Weights of a small GPT-style language model, trained from scratch on English Wikipedia: a variant of SOAP for these matrices, 754M tokens.
Each number is 128 + 24 x the weight over its row's rms, rounded and kept within 0 to 255. Layers, rows and columns count from 0. Numbers have three digits each. The size before them is the row's rms in percent of the matrix's.

# layer 12 MLP down, 640x2560, rms 0.0702, rows 411-491, columns 2400-2479
099:122149147132094133111154112110118146125126082131112134104165103125093107108167159151139155137111154113167095108114125150148098178095129165145134142115084124152120153125170120108132191123147146106165108122155161162114161133088176108110119129
098:136139131126112155119075105149113107120094088100120167096188154121160141170113115094161130146129126120131181159144150132128115107097131118140155157116145139129140168124136126069119120133148186146130099126142132088136095106121158101132162166
101:146138136129106117151083105100136127168128112139114122111156138161158154100130137066152175128148123140150130083129115144095136116147123132106105136098133143140159079113105150155122108142115094138146146107090092111098127125141124150135122149
098:140115099109143101093124094122133136134135104105088122075097113145123139119111085171144131103157097150140091163130085116117066110182130123154131089135122129125146103160152106120129116162114139124131096146115112133127120111133169125102121120
101:083095165129120123101098133148140083133129161110085118091147099120161163168103116114142169126131134112127183113083103130091137153127131140134140127146155159123093137150105129137149141112120133117158142115112116073096139137165120124137097150
099:145129157115105155119177108136084088078088183104106148141127138121124128126119079076102141099111093075147146109113077114167136086121139115158112141121128186154147097132101122145108139107088106127101146138174129123082089124085129107129094149
101:138165110124143100105153124147116103117113128126140108131129150119121116147117165074130134109113137125124141149110137114133121154146146142121100138113148104125110099147119156153104110141160134126087110150146106165109166105118119082150115132
098:149124123148104132107112128179177127163126129141161154122119077111121115176159083083127158132082099084139094153102152145133114071163125128152122122112120116144151074155112167076135158097128141130148151140137110097134124108129128152107116109
096:118145177138107107165132185130132118123123115134122084130127135150107140121126085135139124107170142137091105123108123145181122073155144109134099136164162147110068114125100121151156116146097113172134131125181118119130071118112121097119110118
100:108105133123128119115104133146149136124084106147128136118127119129144124121082111084110111101132160107119134132110152106119144097126091143129100153134126113098124095164106108151107125113114116136134129142128155097122158096134128117138104136
104:058133086126083158126142109153124114147108092147124176131157087154120133092117143109128111107130093100131103127130144127108089123111176086139090120161114128116108138143120139182125103122127141139097086154148124094141136131147160138133115180
095:089141164168134130128124108177112136142122154143116135120144127151122142126089102109111138089136135138151116159085141148130117093132174109158095129105157130158131165133155163146120143136182160120096157111105139178181151110140117137095085140
097:105126141184134115175141097181136113118119156097124140129093127141116145117101084148138133133150094122114096145141113123173149140108136140153152129125094073142133162083108110126137111159148142128119148123145135157131173101126129156101173152
100:144140135157177147150155103082119102130128130122140095096115120119105089089108107100115115100100089154138099144167122118141105175111168162066091144073100107122085142125140107119136135122101110119145109134144133123104100124152130129142131111
097:095134147150124127170191169103150114116123112124142116101156137112136131143109151121128066139114154126122123094145136134108186094136196174114143156137162122123111121116131114081075156136127160126095142122117118131137123165131122078110110159
097:178144108065126101134084161100132167182135122137153067128071111095120099114108124125103139147142157146138134138079108117119130156127135153125108152138101085183122115114120130126120140115164157155128137147106121144171134156116125145127136159
097:179103152107123149176157170119090124120136131146132153152135128108152132165180091094117137144129162119176082145092139128087133153141110131096131100112123179132111153088119136131103118180126095106128144107107165099149132155121121095183105115
099:159110107104120093199138115140149142105096153163193165124119138183177094127122138104152114128106117106104100083128184125125111103123101098141172105105113141171115117171099145129117119132118130158130090173098096154105172109130128124162163162
096:118156092149126134141164155108129137164115152121123146125133103127097121090113114151110131111138137177141113131162110100108135105136110096119114155131155139106147130138147117120182120151146114120144143086145116128110093111157127126141151135
100:113109149143139104156180115125103167139154139166183144109136146113138121150157155116155091128146163135095088119120117130169129133177123124157154129132110162116153123116110148171115160131136185169157173135094122136123133154099139126118125108
100:163109096114134055129117105159184103118105109139135111139087124119152147148122129086106203112107124100096084112134107104145148155139125124149097115117163134124120122128148100125139084128144141156130101145142102145131117116111127137115143145
098:163154109116129111099122135118184117105172107141121122149087107158163098151094137080123083141124090093127137129152101106121097137090121203125146102112126129097107106124129145103101123151098173086139149100120098108142133139134120146143135139
098:158134094129114172122144071135167113077125116146102152109099169123112127137119108120164088123169133164147159128118141125139093126135127135131100159091142142136091131111117116190112149119112125162146114125100145087158125109173099107121160124
096:151101134124126155114142164191120131136107130137154121156116117115119164114113186103125148128123152125112145138095157151120110075101128103142131090106092128119138118163145118117159128123136124125121096076076125089171165140170092142121153123
100:139116131110119130129131144160110162107152114125108129152106098164108146091117094148136136141138060164105144126121112086151134127117125127131135131134147163115135095159126125165121111129114114131124136112143134116113163120136117115114159126
098:125146067116105089095115176137152156137146135123121146116131125112110130142141148141108126123124124111134105109131127137135113120164132137098124140122112127121147150155166147087124135090146114157121132179145154148127169156167128095116098129
100:135143126140146083121175098156146182119132129107143131116102133100140135121113136135144107165164133150150165111132121145151144139185117103153159167117111141177135131126121104087114123095162102112107138119139152146155111148132091124119132182
099:120128125170178157129142118138129099144145178159152137134112150116114115130131143107095141142160140094155157137130135128080127154139076106117088148158111102111103143130116125117143121135122159079125133131106149101132064145115137124100169124
094:139114155129159151139125157118144073126093138097104123123164126101147131122101123140117115134130185081165144139090129152099104153124092128138134148113117116099137140139058143120154126134096140159183095157090112103123126130109098071103120123
102:115105137124149102155149121129155105112086139111131157101112143086149165138128094105148143150138133101151111140108153134105114125131138083121105112095126142122077141127111135156100113074110099136117136122175130146115154122120115125128075167
098:099128140122086132090100103132117101115138132106126120160132082123119118146152100114131057116154119138131119130103132141140140103133035107158125129112119114088143143116130132126111082138186141103116115136099118134146164086127111125103129129
097:161155133122111117079074136095156099112141114117140087095136118132148122137132111126104117119144160143136092143123180199155136131126139158110181131133145122132123156178146137109109112182118114168119121112146112198158115143135121097108100117
097:092157103121148141125133140147119148108117133126162143124113108088104144113089121124128100116098143153137119100152121162116106100177165163111147112167124111117142123092135159132129125120125147113164127136103110143129144150116118157122102118
101:104156085149134139117076145124100118116154049145091141096123114119130166112155165127142134087141124144150087100175143074116142151116145089121097164162102147148142176141133135115148105144123153126106119105136141129126147110134129134128127115
100:099124140163114117087157156123053120107156115118064100128080108098146111108095118105136134122159147140144119120134133169077091119055118169150116119169099142132147053060172123097122122152123120099145106113127106100098169092133140123131116093
096:155123137128135167111111172147151116124151146151138138090141144103133144119086146169135123113124142140119129135166169146122137107110135111175105098136119142166143176116069080119110114111055131100171140129167119102140085120136088108133150115
099:107128132134091138141126144147119106097130082120079131091133155134108140116118160076098137109138118155119114113103156131110127109144161118112135085147172129110099083106103081112095102115121140108140149173151110110113072095154121128145125143
099:142121103107129141133152091155130155130146148128148126110123098115102142132169115145100170091117111144127124142136081113119141146144114146157134120152126102139145139159127141119113150123144115125135126099107120136187159158139110140092148115
137:086144154145122164187138160179185123134146147138138159143127149108116106081149132130112141133143164163140170145163133143159160143137103123129131115154135121165172154155140142147159143119137151155156128123129126155128139185127075116155141122
098:105155105119168122157125151106110097121114087119148157160118137123096132119143096103120090121150151116071157176193124108114140126104081106130130104104178190122149162141081142114142118105135146105151164144117114101154108132173132091093124152
104:118109118148126117106129138101134137133116092130102150116109093122095128112193125175103146178132149140139165128108096120087125179134135114154126100089102132141065088129100164149127149121097112121127147139142122181111128130128152110101185128
098:123161118109099130128126091167138157125149152124126132125135102141120123136175157133122138111160188146090122127156140145112145143115172144132134109116198147136115120069167148113163162142136125163142117154133152140135108120106125138108146127
100:124120102112149118128138122154135130134118143139083121094097147112143114106130100158109151117134119103108133142162149141113086134155120154132144110110146132121136099154161130126149137124106124174111155117121116122144132099134116139125135126
098:125124122151113153167141127140160138123146162123146148135123132107118153115148142062098094137119129079128112142135149139098152125127114119127115148119102085145131127110134150121148099114112151135125126159156147148152157107143120110104145110
096:146136109125130112144135126126131108111108137122104141153157086126104123141092144119113103130101111120114083097121147107121110163120103167140170153126109140117130117151104104135115141148115138109131119158173083130145133133143112096096144130
095:147095110118128134129080113052101141128164128078105137118085089105128121140118134098125124133127086157125090101102143144160140165134105155114127114170121133137134138139137119115159103168168127112130104103114111128117155102123116163111174130
098:167099125115131172149094156181092144135109111076147160163114174162142119143130118088079148098114138125108132140135115147134151170106150147140158135126131073143108109140132106147124070127110132089112123097103129151122096096146162125138094117
100:117086084138116096095151119120091119157141148123125108130140123151117145126157132153130170114133066169148086144141116164093114095142111100077126155130082148113113097147121121118123110107088120168145128166103160111113121150147136090140126070
097:099144131172121134122142130120108126157093124100152142117112157122117099114163145160084135126137075114156135147125090119183105144128155152135152129140085123132150100093147134115093158133126118096138140146133160139128116157153108120177146133
099:122105082101099100150156092144105110131114133121104111121161153165142118152118128115125127138157130084129138137141105140087152067148124071137141125136128153120118102120098173141136131120107110152128112114126115135127145110146165137144150100
097:111090105131080118104107169142107096087135139099120147150116106132132125144113115136124107069136137130145149116146144159127106107151105136091104096139152147148102093115159126122122129143114133134119134133114127115128143127144133162121079101
100:118106138111113120101121118128101132135156172116136165139123115079082179165147129155138170136117130117155147135122083129128124123154136102100171112103079162135125117110107162130165158128117096119159122137167172136157180147117131106148103160
097:123141128127122105108123177094148127141097147076131121140138136125144149114148186197124135112103128112149136072119114128129155099111114157114115165121125120120125120156138150177118149130143145089152138142106132139134141182149094153149140092
100:155116146148134128117159137147121158100089133119141114111072124081150149151120110134094110140160129126143160097101088136127125120111135102139096124114118146125133144147163114077091125129116129097101130148134111145123094095156120124129087121
097:160103138129128118122128110146149143122096176140081117125144146142142147091137125143142133117163142176155121172149137156183105164108139070144142111112155120103115168126129097131095102142123138120098151112148120123106142132150138119099119154
099:144095108092126086097106139163131104160172102137096095113124100147157122160125140116102079099118133164121105113152144140105126092096123165089095148112096141113128171133143099098140118137107146147108118122100161127130087151076126116131132157
101:121126105131152159151123111107146116145078113113132141154124114127116101123113134126121143132157113113110141105100120093155144130110172147157120122132150106129153088115143136097101130147079105165101147143094140114102130110128110146136138152
116:123086131116125120129093102108126114151109101141117147091129081105139128106125114131085133118111125112124129126109111136136144086090081109128128152120115100133167122123108110105112093143167096118152145103112094105089133122115146113148126130
098:110116128111159164098133166105107114124146122133146146133084127160138129154187115133118107107137153093134125100105129120130126155106107169141128188137106125109124132140115108122114117092117111156158072162108136153123138149145106168080127160
099:120111126106094132114118102136141125112138142151144117113133136103106127152118119101184181154168138122144157121112112062140154082143159100121180098117136143117143164077097120083130095111142134168153090105100087109130129122125096119098150068
100:092147114068129123101107115144099143117114115081130150128139103104087126105130141122154138139153114150148125104125098130152085156091097122152129159166095124116101092136101121158163116168145110143134154100116126108157132136138126135129113176
097:141141108127098135163126120165128154135133139102113153098118101134115133121149117123151122114147142138108133119073087070168134134109125142127097142149148136110130085156133121145129130133100098125111106142152158139162076099105156127137130104
099:135125091097119129152161109111107125082090131137090161111094110146156150119116155140106114117137127161147139121132112166076073124134126152127088068141118131116107146097065112147149146173119119083143174065096093120153151109076128113120135110
101:123119143158123127125101135123093101117124131129127114148093137129127197092123085090140086166123134168153116097085106117107136133101139116128161131117112129094149162126124147093126120123089113093136115098124124076130109110126117113136090093
097:124137153150139122112107141118121122140146157117156154131144086096127117148081107144114088120135126079095118117113157126149132163164113167178111095113171113089126115145120137161126137143128120122165146088154094112147086105116127090121101180
101:151146172152096155096126119073146132114118131113120162165122117145112132151105160119156165144116122094085128123113091154132143127108127100134125125182154118137143137131155127111149111147145129129139100129167167160117093139131132130106096138
098:134124125151120092090116070093084132133097133136101126096129138123106127132097119162109118126122084129124107096112141117145146144107162144177158118125114118137178154099082143103102147143128112139143104100132148155103123149124117130156166139
106:138120135153101123080123128141119109143112089116105089098139139124141126122131109150115141124116092113121119121158120112073116102113138100147142161119117145060127129151113123155095128149097128111121141115104122101157131145117106107145087143
100:147132098106160110118138105097179107168131116113083145116165114116151128100136154160140103150145174143128127110136073092140156198146151115136134174114134151113156126129130091140122108103096127126134137104144101142105118124148126151142143147
099:155154095142103113123152116128134161146116157130104147148161128109130131149159170112136106087109121108153144118115169122156153168125138109142125136112132115140135114109137143137092127081117099157102102118094105111126152167102125165083133104
095:169145142160142156173142147129149127113105113164107144127161135177142101153136100089136141137137109155097127105139138155157110098122132128142122161137104130136096116086116097152130173101152090166134102138103131124132142136171141083117146138
100:123134116155133152112145098145122121115148136101116170122185175119165128109130106109120197097127115172119068102092129098151099093149090149140131111135177100107109136139112137083167105134150145158129135105178117098158128119154122104132115147
102:135102127131130141148123109148096141112178134136117109134141162088135099152153121106128155115136135119137148122090096131103111104106107116159133137103147098121080147140144134100120153112148121074163124182154125105142136131061088129082100140
099:126144095146164152158107096159112149145094149117137125099107148144123122053099110100136153122101188095074111144130119119160138105120156136127095111139137089099126159106145118135159092088141166105143083128140118142148145108118146147128148136
098:094114147122134128066146111096106106131131131136132156110093141147119106139100129143100137085139145106127180155090153122149100157158178104146113100156131137148108162124117115128138118130099092082128100079114176163133124120094144093138131144
098:083149110129109141180092148103105170138123141143161135136118138087143135107124146135120124154102112139071142140076109162092120130142104118152134135103121132105111100129117132142127112084092078112130136127106144124107148143145114122116131114
143:124139121142103141129126167148128144099162185157147146167143104129129114149128177112111125112114112108112109105144126121153142132163107133179120132117139184151132156133145129121134158155136125135115113118131131157164136128175140181100106111
098:151154123134136148122128141094140153108115155135128118134136134131135135102098131134125130141171127110138110103144136064144142161113088114134136145152151130133130093143096104156087104109112176156161121160150109136127131167129126131112151132
099:094109126149108186123110138120097160136117104127141115117131108116129130171145111157127165142111139117089107129062147137110083138095150139151132124063107144096106123147141145171117156171124182164136140113052117125131123145146085136118102152
096:130114118140148161154130133107147110086126104131122106121101138153082138134175124163152163144140152136134174143133176105147113099105153125158133143091106138139145104186138149171105136138105110122096077057122127125148131132116131107101132132
093:114104129116097119124142181120111165109114129135115151135142111154143105104140127158099118092150150126141136096148140114097156116118126162154094138131128104144118087139119125122111155134108115163095109173137145153127109109156088150112119087